python train.py --num_key_value_heads=4 --norm_place="pre" --norm_eps=1e-06 --attn_scale=0.177 --tie_word_embeddings=true --parallel_block=false --init_std_qkv=0.0361 --optimizer="adamw" --weight_decay=0.089 --lr_head=0.00519 --decay_shape="linear" --train_tokens=123100000
Each number is 500 + 50 x the weight over the matrix's rms, rounded and kept within 0 to 999. Layers, rows and columns count from 0. Numbers have three digits each.

# o: layer 4 attention output (transposed), 128x192, rms 0.0867, rows 122-127, columns 0-191
# v: layer 4 attention value, 128x192, rms 0.0878, rows 123-127, columns 0-191
# up: layer 4 MLP up, 768x192, rms 0.102, rows 0-30, columns 0-191
# down: layer 4 MLP down (transposed), 768x192, rms 0.0955, rows 0-29, columns 0-191
o122:504455479488579465533494492539464499519473494468511528534503623466513501474465482533519502522507477444506514586504528580448472452508434553491514503594462436481567461525545495480495452513536510442489520473536509508538477445459489458518562550531458533516476517521486420498512458455493488477605527383509555493425453444548607488472445481514539537529519424536494497527468465496543488511491512578489467467475487530536540514433431563538492461434558500487504541410484551460540470448546506498482502477486508524547550561459458451445479640497508462592384540536480477429565505511506494506
v123:553435568500549436446469480516470550565434522535489539534493466499553449538420569513502456443541465576438578548504522479414465446420467475476509443556453524475600440451666496420543457556555451529468447510480578447502498547543516479568457498403467530512501570454499534376468552490438526542521561480411434476522540535481586467514463514483596537454556519522493491554504535459500498475477467501454525557489422483549520499523488555519398632549584475536488549482497551592491544584603544558436385440452459486463415455475518495510473530572538525527449486555513525465388615547498408478
o123:461619424566497537472496525451484480477467521486480479494473449543595581560527522419460492461438521490549434420533532506491442507464443518515555491451490462532494519574458549453440501511481534467469535514445557513483518555563478523390519571569515492484534504442490544553490472497470489528401454748520536498475546501437461432400605493500451409587428502509568564500570508522604520473560433530533432506516496526589466529504468461457535497514489491488548508508519420483505439507459483538655492475385477580445525397541502450477491508489483500491477487456522499473482520477492488445
v124:533524508418414565536463472486499580511525467543463512462507550528492504474460493475424605585436497430533515460436481521592519454499501475562437534476490492584461522457468487479504489461548499490495517538484486540467597415457470525490521462475533513520517520453491419477466528574483466445504466513593473487544498484498485462569425541490396463459533457553519598525520467557484491466555589471506500536503434501509457480546532530548412479533512443515529539585461482484487448531508425494471508525585518511605495475555482587547452495454434513465475499449486526590553419618548529569
o124:500497464464439429511532510493533457509479451539544523494534582554510504504490503510552483509491519536451503552503616450489484522493531508528490474498508479474510416516532485547510459501550417587520528444527496472557464465463565450517544531463514516488518520596591450569493453427515527495513476342495496520479469557620483476416480479546514577453479503455533499505415544524460522497451519496527506485440453517436498520458554624457538493462465557508499511450496564454525473488522529458477523475511491481459546571417431502442562542435477564521490485538502483424545531389466545444
v125:426481524522462496562430541508485488469611540501481513494475537537500568499502484468552507469556459492512403564522552453514452510370577506512511467509498484455520542527464539554525496560507380436451475496534504465509519475500486471520556554521535442519577533446547484485422508543574487551490445508394511480430544515426551477425610497491495461489524530461541549532444494480503463589557471512497528531390455465375486553523503480457538467451444494470483469520553481441548528583526506556480564550520509536372461484555533466454535493534479519413459531516494576522383525491449475522
o125:510526506499494537504505524516485483501523423448447486460524455487533492436531596505514472519461543464555536395548493567605471533580505389509506465540495478531437499448479438516487541529524543555533509500449512505492501552545431603503512517491439469534465481568568486545506551492445539529500482640513421471491533497510422551448462469473448437480510519522529512479530540487501498488471555556465452520615495480511433530487487470458433530521456555501419483573451484501440579517514488396501493411563589459571427483487434524534471455491582431504555479543421484522486499444557575485
v126:531497501534543491502503504507470551438433485572528576450456469444517539517521509546478447582464555482492557474434460462455520490484493483509500454462584414546546554512420526401494513500435576525462601444544476554526392511598496486512508436536490428462492455487547490492552511511422637426489486503609482542562512524513471487513513448562555511488598524527448568447564550536549533471501461479440431528547588487542515509484514468571494503463513484610515455476491439520404447447458442554537403431407395514524504553439484498514480497407428366447568503458498498523552562392532584509
o126:494482548506454470483547511545480570464501539483614482550530483480471495560508421416535488497481445496522456510484497502468467488477452553590507608546445539485505511582454455473478522488568498423557473548475450497450506471503644541535559488501483502475578576476438494471456506485528484491517515391480525485516461428402581460537556473482486458445503496468429496560505404434455451487467407444516518433555543526508508521486456519558590568528479491513645558417506452518548501506536515527477444577425522650556471458508591535414439502565469550555503507477494493520494437510471401534
v127:456475515485489506456493499453434506507520489541496560534465470495477432558439494436476531545616478569516573467479529472464547526471464483485431457568577530566565444474537492465538536469558497502536402529506501457507476469473516549512514483399457433523436581484512496449517510510437449470531512494512506493595423517504546495533421544433426431486447514474463485504485532496421453503567505444494438493522490527523447417504425530581441542529582539583500468511514492590528555535503496522538453518526510491487529452517551471480449520459535524429476475601446549495522457489560470580
o127:468500545507500510489554499513502515474424501483503532522528565514570574559518538463449540457511579500508462550477383501504462457479472620479540519502498427551538533507492527489495499521521511471482514477516497560467493430471540427483460549527554529497528594523473471529449464409488517533497535369510512435522458450537544417393439469587504520529472447519478521456496536528581537514483516526459530512460471518569521492483476527508512464441474478484605541461510495497597489442489460520522444451415489514483565476476497412490545567439413457566452554531516537491512576518561434430
up0:504489438425621487469580521471453467370529462431545503515475568450532579544581467483490550453463472632447565534434529508593552531532534507470474529514546605443539552446403526553451425453510576416483538493513378522477492478486471496491538569438511510439561447573513562464562420514457479543441413521493591538503460479457547424544531493484555448437481476448501420561471457501455461409564430475486489479530526557583473558503472425491534586440472543497517536478505434500467541485522464480454467499509554504421503602490480544490474502518536493491522494459545510519496560429574458534
down0:434534579501476459574570463473530497573513537479570511547471527503511445495579533562523561466539465499475522524507551455494504520480506468522480464503449503474544442569520498457449542477442526468517507523596519488496502493571574512550447388575519408525491542506528472499508577513498465503573431432556493604564526525513466522464486497432503479471420490513481520523440468529440495492386535543593459532529472493470518499545428441571522511550484438550443461548462437481446545536487443488482430444471442491497509564458491488535548432437431545495604463495496461471498493471465554472
up1:476443549576582402518482552465416417527523555468484439568551514431438540534467510536419415477513470448405572551585594441453502543569459551533445379424540529474535488487446483466536486495622507439472424494459470422437414463527514491350496569480531481532480497499545512329529403653537470422452612543499560570454536543498531455427516560481477558452502558483502475518518528446413472541472415391513466476555552491528427493496503435519493493555464456665568509456510452546525513590484483454375546611494595484491567507581596481503576534533448477468543541429497496443564529499515427459
down1:513525551595476548542491368582515532553457475463454465509437490552497565469476442597614433476474448578513559317593480491584454486409483532533426535531519520468528521432467538517560474543697465551507445621400439563539605461518531609408437479482462473431393494570501429575535524532558521582505529437481491533516524534404437407393515463491515464437552459597405446536493402585449495459483498449456466555434458604505566461516487588408414620501452424514481513443505411501566400522418492494437603539463560482551410475524686536496461699514462552445455454481504493512498460570491541580
up2:537500488549563555583517457416477420494485562487465409456477481542454632491491456499504628602489553531484510530465436591596465508412405477568380488469520498478438489443554556577545541486420458468569480422454499501570420432459508415532396505535463458433584525434458487502444496436441550432520569524537511535433457497518506498411503509452542481537488475433465513539622518533555526529557463492480450570486466504499486506520494468493504568447560500482564573442503530493522512443506463582515490579506509406523477485487542460545458519471457455481516483447564439487459519527461558508
down2:536551471437435552463519542368466448492449506463450570416537565495472448481459536421502452483410475463550593499444476431457459453502562456470620550446471536530497476554457501564456529532519502541411561552510501461402439554510502526490534587509465559501499490518486515496538512490466543577520448364495542567547495578496479536507484480497500504441452532529457515514480511555521472476535564412455544466418520519450533596510528440519474527480496494485481555469537532558522502498513560440574523523461550500434486494478463468461504417532507536575532587579527557474518551577464421477
up3:519419514534484362459464543443498519452533399532518507480506632492511420496552442459482528517462466508530473525543500441554488532535485548504585517533514560631559485421418410516581497471472545458452459468505555341463469442446436456544587504462479469538566489505449578430512416445585522471493516536414519520480446453444392506448559463438418469592556447553506471568534483475580515494515514468505513524649544575473469560429525510546603515472478405405436507432507482640583577442430512543519533456482516548587478574448487519423508491467514448512492553477535421548478546470533532500
down3:444602469551533420496367484492565442527416487537481539391423406521474527378458528477538432488495562508468386590557535571450549442477412529532533406537492536536470455525506518521533478473475527546468528434494591471503469533413426522502592529440530551450610499449574551572518556486475534478460522675454525394496511459570625406501608558516423475596479473563515518461539465458596430533515535486458430552454445447491408538581471525503495495490504480524460512516477468506488510458510561556495479492524588550474553473520449500540508524460496551483419543497449455556430502560481477529
up4:524493502500513500502506496508483482508480503498494509521499494498481518488496487502496503498490498498528524492501526520503510505481499513507479491494510505494496482482499503509533481491502498480503475503456501506511460512507495437512497513502502498504505495492476530506508490511501497494481497553466502507507477479518517481492513485498488473498506494490495504494521528508519514513508460476502493513519508501489488497489482498461510502510500514496489485508490493512512516499481493510504499505490512489497519506469487482500501521496518516510502488525512495496517500463503535472
down4:497513488504506490505499505500485512512501476510503498509520511484498478497498488471496503480514490490516502513488498471488520502488501498490526487514479480481473499540486509499496504532496492485501497499537518496498502496507503501519512506517498519507489485501492522486513515500514504495468505470511492507519506493479490515519469498527518510503476499509474473498504492497501508483504494514503493499479507489498506552465502497501512491501525498513487523506521504498509502486491497491510524516503481494502521494505513483499505477509519507483513493481500495496503492502489496511
up5:649461461542517484527511480458497496519478472457507485566508367491467536549571571502495603533498408560499511559512594564497487606487489487400375400532548611592373486522464507459479482462612484512548402427476410488553538564433475526460439516533503510474561468613388498561498388518479542469452455541474443455437477430507554394426538466429472447425457514434397546416488411629504489474448428487533525565495467505430563503424509503483485594476575466466600551365533537562385540600505438493551575524499601488412428496552413458508526615412477520581485472490488573472547415481504517555
down5:504425521514553514479480471357509573429464522560520607390433474536467521495473563517592552525550550535530416505489460482533471540492491684530510438538526445567432518564500422526515546438614480527537397481512588455524558553599566461605382575515462661585501429552480484534539535387508524476570486447548524425518540605562472518512538509606507486513515500441516477517464500487415489527585442548430484505410447580392529442430444477465399588491503402386628545575606442569500419535556448485524535471564405458528411445547506507464462597434586342564330536425557440514473416587383442480
up6:494562486472483497498449562493495470500496459525441591540426481498494458556463313500351522494464464506412554454511525577530535577448457556467445444399502575502445542464462534487578479539483437394622470411498478493547440469407451554427543482561490431473456462519428584511482426466471471450532500534545589528541486482511424502539527489447535498522490491550541628499492410531542487539357461475494457530628503557505420516524498626456417473466448492463514435492522627628457611484613378434501549525580463492554523416554506431430530514499529476488454562509576443507561561335430580510
down6:558645597467569522490526403601452559495486471464493511434494538451578523518353531501523459545482403579590497462470458442547551451458412456516535495375465524549401492439519448521567496444427439521468523494497496519629629509462479559497465455575512563495499488510534449434485562489565540596434546403431434534558494553461571476427479434460512420488539382510412564535494602428425444590531556517539526550493440472519460482630424473367500482582513518582555405555471486509489438456579532536578562540493545490593504506498421399589413561422448495527506444572390568507523595444491544505
up7:601486524517515464461501419478454492483490559508499542505484530574441549482524405440438501501436513438512385604540467553538450525465414477531467476531537485451479490456491512460579531533479454525438531416462504483474514428515539450532483545434471517490589527497514463523454484429583403521556552527546501508405533469579520431484509455446455509559568416531476528437497498493483507545452470621454458511545461589536484506547456506482441491537550438458494565539479532481539547477485481533602451601536663452633481458528477512513501505528471490573509513442467434544523529419519461556
down7:568530486528505494513510484515488461551488422498537498465468477514514463536612466485524558450466585504490542484451564405439531482471440547426546676518407497471483426479501482472490484492495404484467555440430420452431535584558502512490481614513414566538496502514519478440569507548511495507464528481483476464582523463492462502505411569447458511527502481449461488483469473473570497475515427500425513459501522446572498528527497423474561362479456594474525517558503466514615544502578469485456523496570542446490546525518614491447539539510523528448507598447555581451533420593418512524
up8:535432513450482510497445542499561460480442476547442572540485532553465460503477478512414425463558504514487486481425474478545538544552516552447566407577554375555542504438524449493407518456386595497533464431497496475485422559503435370560495498560489428474446536498600471492547540544562399480565371553532660450475521414564595422554523538472435444566593550533604629464548496512493552502513454460415443547649492487453462520363505542530427435595549500526530476570430621538523468594619371497423554572533398478502410576442435367394599503522561572475501473427448394362443415406480496469
down8:497586542562487533489459492434608501630530437560579586537424375528469454572473510508457550535513511492594514480581487435549455577470551511525582469538535338482524481585512503491514466451418498538496514461433537384447542519423459423591496394497494585451426533512677365523558489370551440517412479397471621582551496417593523524441516459475501563563521471445528558475502488551440479497525538548409467563492521608556498446592492374401485475441472540520547492506475559444626521546504457530483545526561491642483423564373431378514580609488553574416508413497435399506348505561502410506
up9:525477513530501435487432485416542499492471539530509495478471516525422524468468568600495574505570510547520513477592528514535517553444462481501529522420525487431483509518392515460456608395463481471481524409378524500484403535549559487458449474417433505526437549444450602441474481565519492577407420524495477517506499483472501443576552555460516462425553463372461501538587530492459458569551507523463537484529483452503495427521515462537535456496539465494476554498390415512510458484544499542574477570539567460511513498483439525590502553453506513547558494508458478400575479476463498521
down9:425516490497560561458484540459531507461542470515590536475464482513503551418506516511556534400469516546450544510571551538502416468475544478469416442505497546489565543544474538434594518469529497519520468569493509455485468492622515550447415508496460503450485485559486500513488530457528497456498550478443536541513450529440470468432498474460497523507531503432562491442488490439391491454482519434469477542455475574495387533599479439520455494474536572523540621493481573445563551467546493519524503560463565540551453519535557512416533635426474555478527479568422498456499441524435492662
up10:466540416517411529603486573492465468436376487562362447513475462560422456468443431535509481514495501498369531455553471492421478528522558499507505478587536502600608471435552533474525486409485487352441553423522542482436544515540435460500505511469571453499542477405447520479539490549463544526469443530506524527469535492497536499486636544515488441514564475527545537457512455588537501507487440519519454461507507477488475573491549558485537499499480489516541509521548446551445487531407507519507514493428550464597534381539595497452532494458497531450516500544489563497462556456426599516
down10:548501447514525503458467499544488561502537511563579474506473546510609514471456535461453469549558527500570511547471573600510403479523435525471465575508542479403465546507511449517521520433617467520545483523539464516562497464495491517529394469559551509488492455460558495495436499467508553486514554417459515454503470465525550489451535452566435434474517508486538477504497503435573481478539486490453507532522526525485491460545558539430554473527508473489559451438442469418486488472591441498500516498478451511532425367508459499530560382595474440476513584473502453461486549566500569535
up11:530471563608527458500470463522495515531433504496528544495490634600479520537541512552468508495553503466510604493456697516507504445462454559533525517533519500506487591506520450543484385413457474490463503441440460538454509420462463465455410524379605439488526461500368496459422481487463528571527514558547468445518445363420553444409503642466518516610515431514495533539524464460593578408373507497398510450577523517504401506541513445491521411494463474467525476543450483432472474473464517445505583430507463475446487522432501555436555533518469471504371390503507536547533398534527429568
down11:563540540460436374460482596515459681468556540424444544503504426496497383499561475457537532581566507579353474506427535496412533489437655585496529417500482414595391486491460560554482465529552477471480560612545554411554485577484467513500569526476523488657446444496458441520446525456588581395407515467481480536598525456496481445473504489589451461526533478510477359529497446472446585499543476554518502464427575551497486515559470526488537510510420511439475529536608428532427478540591568553527505430513548503476444421420541386417565558488410593536496452506449654506469381499589490538
up12:495482495507511467486508484503503472490462490521473520516482515508491504487525497529488509499493496503458523505483533502514513517467503503495506498482515508518508509486479494498534493447497521512512493459490490521508471475516486478487510510495488520490492505528516502521523495516533514503482500542492500500495474468496508484468524498450468496492478498500508507497498483503508500520468498479469518526498479499509499487489505493502510504491473537502528489500500491503502484501496518502495517533526505480499496498492505469481492534468503484500505490549510511479513502481525513478
down12:525501512485491499515501501498491475496500503490493508489508503505485502499496496497505500495501502527493503491513501494495504498502514500501503510506487501507505497492502493498503497506495485494500492517509511496501502493489512483503494495504495494486506500499493505494520493495499500509497500492482499496506499508503510499484499498497502496496502497491512496505505492507497493495504501497503497501492504496499505495494503490506500504506519505503497501500515502487490502524515504494504501493492502504518499493501486501496516494495485491500488487509504508499498501497501492491
up13:552416516442474583576459517454510536427443470642462531530496557546469526554485429498451545519519490498425596577464439556517515445493389496515460444504557538461534479409514534545465493476496457506448519476503473475593419510514460449592443469469382630507441461476461510500440427557503479535537622526513543442444364478540489473443512506425360511565553554424432502584568476578626449480510429519419529503561500563401568495479451510472507547452507520422514461426535504572477586494471402572483470449553615456549485513494484473537552520490559426462541450536516522418472516521540510539
down13:615529443546486481491522607557612483404458488522537447444524543481521503477445645471455519440441519522442484513515483496500495493449510506542526490543485523504462521427526573504499426484559485600543524595487450446507508495484548462499525555461433489596483502529558525444525511465390512507460649351528445455526477500465556476445474564517466592490477493469463510507431488533528583511505506416480553428541429513466576543594433516431555524529454537460578547465500483515404555528488412533512433544455584479395524488520494531477523466415490487484473519454542518508541522486466567461
up14:521583500533531425544536564332496491480410529511485476580438446566494552511429431557475528458530545485524520562533505571496495563481450431496418502454519542506530520470468496414518542412424498507462469444513500499585445444423419421517498540512505444450600528446542544406466537542507518479474537533549547462405518503469475427513454517528400488486572527614403566485524509633488525498392577511489475471576566460615433451556520570560495588524523414478583435463471518545547436448495405395490531520483630465516473504509522463551488465443529458502490475441562494483489472553524535551
down14:500463420566465541444527420386529461524485532467564452364541474550480434491517469530553524526585460445392510444414649548477487478436516466483491479447449531580491529561425470489517445570522501554484459476496461501561477498530449482483444595557439569634511610475560491524486496522480397546474526471502463532528531563444540453603423584491486484440549522477615472511408543529397506484594510447566534558452534527546506516434546450491486523462480520412477574529487497440499432615460441469576466540499520425535483545568445513506457432445556509549450520570505505454593476517550452512
up15:507485448569455423556437420506546441428444514563524581438539550520514502544527534615459512528535521488556483519513558553568499542476527547550485434450546515496475551483469462530438529516493495425524596459502433496528391441532493499531491451450498550458424381487461521508495414465501517471473551550485405551503392493481513468521543497459459498514489554421522487516455509481527465617446429543487522561536437500424448392547584494533589473494478552498484546502379412523451568603364506415531494480403492482525509551504586472517561474456428499490498504489569390433514511537468575456
down15:511537549503554463446445395503518435389490502566558497475537444545488545477560571468483486514484550502537555540500553510457535447573465524500433493509478464479546458536481429501474486512523450499491461425634466505430551498577536524456522551552512530481476439489499420437478554464578448559545484528618424515507533489523467502535522440465492498475469453536531535521471531548511545474509470497505463528606482505524584500488481428518477564516458549406436526548489527461560419495483516516472528446503594519511544606480478501515532238420411404497522533507489617523513544551531525477
up16:482462397547478498503461492483494470511503467479488460504534464539468414480480520512458474608531533474478495420482484509483534579482525506464525463441559644531414513451522507516502504482504466495443492492435446461534317559433480547422529442432547468453441501366556599475566501545412562432411537535517497573418499520553479474507551490432413416509511427561534492469427518535484506493481497449383446565599576534445443463508586558517459495508526568533468491466432574582550623441411528458590518504549499355499495518504527507563478486566594501467546474478516530498513487484538530535
down16:539482538487610501546501564546409405500508464529459534497398515527508505468496505497521435467495474584454521538516463487530481417479465549485537550566475583468597509488529526518588421458592442447529429549479464494570508510479492400510539522513474564453490477469441476441451509463594549523532483373441555460504471509456546544461434545469554471466567483444501422490602459509485500466493512583569509442406431563511548526416407495429565527536493563456468576476452533479536462569527491439456484477548526543494472465479535539461556569522495526582490548513520472493608469471498455576
up17:466493441490540594529540489387507538496421428497390470510526451610515541502469430534351449457462519486473540498468573504512541497468482624502440453472559589545502563433495524542546526557513570460442515459470493556406484457497453470430444495500511514448508511471458547386619467536527552468394405529475536546497417481417469431503591568503483397426448463477515469466626593509556482540491425468468488452431537471546443525452508486559448571514490553533522417499523585582504543529610478586379523601451462550573554416574507463467516519506440533538578467442521568429530630450397465508
down17:440473521546514442419496457541492550617439490548485493454432493497477440504476547490550545547544473540669438424469511472427488461496405506475555509516577558468499480496476477589539515564606557557504477445497495477464637520466398522619504474530444581424586605469563488513497515560545505626429558597493390439511539457539520521564510444422462543446525560601488515474519428457431532575535567574460477438563505437471606543518465584463420498484498443486417487525391463435397458535575551436489452502579525415523431496533446476395495498528489458525385512438476475538636464462553575527
up18:480449566499536541492502468485463510415479482495428564428555562589480482564448423544464483523492467432484436551480485482506492505473499423464518446495517607681503498456479497526529496435483582546458483462509483534447461477516500490483456607425575463452532484549549471435561493473551530523522510543568451539518487535608429471466509484464479524546494463648495432548495502538515564504482503488537469568647561496491457479505511467530474541442438419486442447425454479569508602423416547524468526481483442543689545606422518438425451494517422452457486470517557497534507507438504583489
down18:579594489547497381488480487563410509546457504472520470399543481477417567467491518459529518490469492472521474483449485513393515474474443579482571525477494522511505461509501491512491491474523466488487463555447477516520495575576488519413478556441555489523455476551447481513505547544578600576528532543555366420451518499431552491503575535399535501502462468468552536490464475468481504491465550443562522502462456501439452552577539507357519490552469509451552413523512405510540545565557578502528451468619416427456574485513449516487483500500577575479464492424505586516523497490460601581
up19:540469533455512451453517468504476535509533511471411539520471554535456514419595521456487561528540543528568580457393578480449560458462480487546598455496497545531519463499564405528492441462499419496436504432515375534541516517450446399529524531520535388477509475493484595569546457531393616514493424544460413488535421475394573466530475561427461441544385479471527423402512472520546498493528392536468394524413486472450494485434574476501464576529503452554519454517515580568509552467448502552546454584519462460522605448476452503485504511552465547469492383552455551470409598473421537562
down19:516494461440522670594503613524493516472468374432498562523420482540481486531486522548534493540431505580484523464478488353535529462597524485453452560429554542548494519415474505443592506449592536503537511568552519520530502593480476465598628506506444559450507558439509472526446527511464553610527443367515491542479466604495456420517473443492445412522543503467513512392458488555550519438435539522467493503488487592468580454513504506474472582426489583443467523594533556482505436636519417515417487512431606592512494424488501533517489428450370512508532413463515488426464421633547463456
up20:550492448502471532491549479443450492437509480547529465500411564480444400548559409527468535491648503530406546492444549427466447516431441534448539498505601480503535521452461409463570578486484518441535550465521381470468501508449519515532524520601547470472442515549563476431577503538490479545504477537458528513515471505558513474525464449421521429559395436611546474560448471436477487475481504468426313462461454522537459446513535489457408517488502589648549387518337518527561489419446536409492569477523548491531573527472577492482578543474530477479639526566475443533440455530452485613
down20:464435503474408541572457554497459461518481454493531548517494526460543526627535435477502435618474515484567453509423328496490600499489468494480475514533536545541520555575444468598511593549476507572524423573485512454469503446507535453478487512391373580542507483525481490496570535464572523602483534543532500456450380520530469520440476542523640458406462543458541529540535424516369488497468498375608448595458381523532517492506377431529550525408535549384549456524481577401523398528567478547543518524550500475525559506549523499431515472462544605455530470471463537443433584485515435621
up21:514429500552448402525488539565517371494504509516552474509494463443553496435576526531561448440526517531460489509525546516434422476515523564565525534546524470460487562471535393405502486561514528459516499454468510440507482459475491480492565475468512463465475505565425562453378459527456519528434550525464536513491494389402574438439509529514463512534537417409538551536534463432461470506478453585505485574531391529487407453540492515497501459526551398507569608493505506479504477571492534452484522509404506475473545439471584517466559546470455584627441486512559425508472544506540385543
down21:529534563523523436473543535525488520512489498499485450498515448450456519536531363448545562467537507537526507580433494543502394478480521508479507479514531485446535464474529539506485498516524506477469444445450504467493532598531529462460546487563537482500483497453509510561583587483439557463524400615519552520556437423441508558477478458440504483411461471547425535535484430479458541561469583523479533487541498457469561475477376532438552606532493516481484440541483433489475505555444515490525501506414514457552533517524397469550425600533489522408489528466478611532564492513442606506
up22:541515364451445576488406573406495499513491593573451517511576557432486488459567447543377534438500508474454500552455527524491583557430458525439436391453602520532404443507533399585500487540514553494424570423487458487550476523462452477479495495515482595537454565470624608401499370431424631474405493542493442539487489444551619440457548484473448528530462525404496455557520565518538428508498401383509483562534558377400492429454555529547378472502510593541490461529492498512550568467587522505550531514586553438597593558515433480410497511500519519495584473564570422473477555449515503459
down22:481491523443655450554494501550437578519512510485447475562419474477477546490525445486582513495532473576624585565488536552548519536545618485472592436577427534449536605437527481475567579578545458519480529486536395494396528502586527434443503487489498477528541589497521577429509422506623440553379484388519506525578452487555443480573482543448509425443508632474474487524490475438537500519548557472591515530458447520514565433551448409553471537521456426380460489549529434397489493471482459487457533495459398542554577532456482520524525319380536486474578484471511509511460530441572456508
up23:487513463496513502493537501491486486476466488502492510524499495503506506513504521499504518485533480519520513507497515498509493495482490501510483476491524491511505512472502506515501500496483478489488498437483484491501512477507489485502512517491501476464486498485513495489516503498463496505475486531494486490496483487487515484513521502476505485541493504510515502472510489508500503490498458491490484501510511508524446500501512494503492518509492502505499495480468540513520517499496472495500523505500514500487497504498518500482522524472500512507476532523521510504522515506504500493
down23:492504496493509497506508493501490494505502491494499496506497504509479490488506495499510501499506492514490498513502489480499514502472492489501494503503500504502490498507499491498496482496508504512492493516498509494490506488502491530500500505508495507516499508503529493504498506501501494505498514485492492509505504498503489502510499495492504500504499487496495489509492496498502488503498508518507504500502500511495497506499487504504512500504501508499509496482492493491499510508492498497499505519504512506485503502508495488505503510496496508495501496490504500497517508504495504502
up24:508486486523509482520521505499502485481483498527475502524504555517501490482496485507463493484498495512479539512478503510506507502473479490515496508471503504509489534486507509493511539490517520499519502488446479499504517482503495507494500522472506503493464491505510502499490504518495519514497503549464493508502495470507504457505526503467488466501481525495527523500497503517498478482473499487474470521511505524486494486488508518474502505481503492495541504481496501504516526496471495476509512520517506501496519499508500490508465524512538462501513481528530509473512523483481494506
down24:504499519508491514491503524510504502502491496505496501521518484506494512512518511500499502484520515519502502493488530520492504489494509481484500475521527494502499515500508505498504495491487480509493484495493472522476481487496473511481537495510487482526494515494469485492521493489485519489508497489494515495496492483494512511489498493520468498507514514490497499496522493522511498485515492487483505516492494509508502481476507491523519475532495510492503498483534510524486498498506508511497482503485511530477498482499505494506490496503512537503515494505505483498470497497481519486
up25:512546528546511480542405550473416445489385522493460441577543470453511562543557459516583454594553448435350602396581517488404472485440454532501523387500470444524578511506513413433490531546510445570575498428497548458458448468496495447431538542568460497459442443503503482487497505455446521474468535522496472536521475539377446418474552560495490513584516408540481512505475540461461590526458572495433387519482448529488485530537411603554462453465519547538550526544514501479464518515513500371490521425479464508477610555424547442434548509510467477558466511480581533495588552454607476400
down25:482549442430519598491493503579600436611565499463537500494496521488593542465435414451587536468398547517504459457550446520504454445486596548484560484464528541537564595535505355503549479455513470463438543499526580528484556476431475443487425468547559482487474489532549529527478520590502597567526477399483524554550434496435519422513417403550488550585469521484568527523441518543510454451484474492553585478465597531571498512504500438488501567490440550471570551536460481401430453473493417483506461467424539491474564459511463489444475457492511546511497481576415564458479456494605455440
up26:536514455501492508512524479478495486496511493502475482483460505511511481481485481518524491511473481524481507539528501485525538541504511507487481465501509524471490505479506504488498488497517527462516486477505495495485519493500498475505448507480505500497479497499484508493508441476511512475459517539525507490482527533494481476526495502516495512569481477512511513498495486500519473507512451523497508497459519554509510493495501476484491490513486515482491477498520482517487481442475530493512508481531470499481509510495521489504530507525491503566498501477506523499518512506464495488
down26:480506496507502494496515503510516512501497529494487495499487492514491520477523478528481513478532503502524488491473507494504485512498481460482520510524515511483506505487499504488484506510479470466487511504530515484473530486502502477483501486509486485497520512524501494475516502523515477519506534488513478519485486485463481486508490490492479520492473510529501504520482503503520503534490475509513510482539505507523466496519508469535506461489503516507491500474503514504483504481500499494524503520492517506519490503505514501458496458502491508535486473468519487474530479501479473507
up27:504467451553514439542423445543434503499481449576447380547532423534567477491437435559552447502535470505489509566532618534495470564460382530597447506501539490481532503515523478452522555582510549470482490481386540513540521534562504463417577458482469497497527513485474523560449496488514491565516433547489468502469473472436531450495553482456487525540453455467491439542452503534489510537493446426456505471498510489405556446507525596499537496550495517468490455521464589522575503517487476483491568465517539494519421476465484512451597484538598438613502471606554510434554526412409476555
down27:477455497467422528512505509528449526493587559529540496419519443500530457468526500525486532535510597501521501413500534498439503514498570444550459538574446490454530534514494464440505374449493453556441469511466470494445486463496484501505522468539495505585492531479573481477522558472423538497505539511566431468587531463555483576495562443488541509550435417492492463543464543518494501482509416559509445574521474454497443490526518466524525520488423509510495520553473449488509581486495523492483546580532487503510542511473489498475523396476445427427493521545503474542450449554652550514
up28:489475546532376445427386492424496551497539484505528473463544502454540444468595496554504482490546515464471434527574606514473455514490449576562454537529445548540549561524572406412530355501534492474464559474442511378572547335460449533523596478411498409500513502345422554443567516506447522551467481584448504521498436367421546488510555545358375484540461405435590451555492434471500460502503411437504508504512514550490486437537553485486514583666345448400429507534474514578530483549442564480531516533590500487532426402588588583489467578479532526486499540514520583519471428476501535428
down28:435585480478519464423411509479484442350494479535421498530449448402571531499582458669613481482597510557378405447417501583530525525535546466401485514464448420498544407492504471521521418460337520512471443500566610554615542616584541517337526556441495543452576479498565428510434583511426568476572573759430487481417588510584458510627652552580505593623459381714597431485394428526415515321441495503550478611440503473398516588538485476404475487460473476523503433587577499398500511537476487588564517446529531509496508458527407469458537487448637434393432516474446465551521477446495577593
up29:500515491490502494512489502501471496469501524511497499538507506480501479496530492502517530501511511479490518497502508502500511500504491506503505483487487463490496482491495473524521501479488499482525503477466500473504489474490497489512529551488483526474478494491516515495496494492476485486527505547465466505504480497492501461492518505478498459479496513479495512521523519492499512516500510500484486495525540494506507490498465490489509482511507520518497507478501484523503513515509491491511497500508503488487533479472507496521497512497516490517512482508533506500514522477501509499
down29:506486504510496491495498507503509488507487495525506482482476516493515497504525522512516485514493495481493548475491522499486488497484500527481518517504526519490510508494493522491454516484503515498498507507496513503487494500498492502492494518483492512520488508506515494501477495504495507508512506505499493482488500472501487516504503512503485507533523513490523492489495488492476493488488505501470514514498491481513480492497500507481480471517500513492492513489486500520509495464485514483517520489483515514488490508505512517496522513485522497502489525482518508497509508515476499532
up30:524459512555490461457524453485540505508431555517437499508508523441524598504541489559512595571434412440564479476535473496447487457469527552547423542505458504576462547448547414424539452440539513554545421479443523450518493465488487418542538529454431510352485473516556501425483484544419456472429513534437532504492485549456468434525527472485508487573552495520459614391518483494501560412515540501449528475491557506525429476472486562556557451522521422500525519567485469486596538587540510517497508514396524446542497548559496471419655654535537321512401400442628460424439569435513503451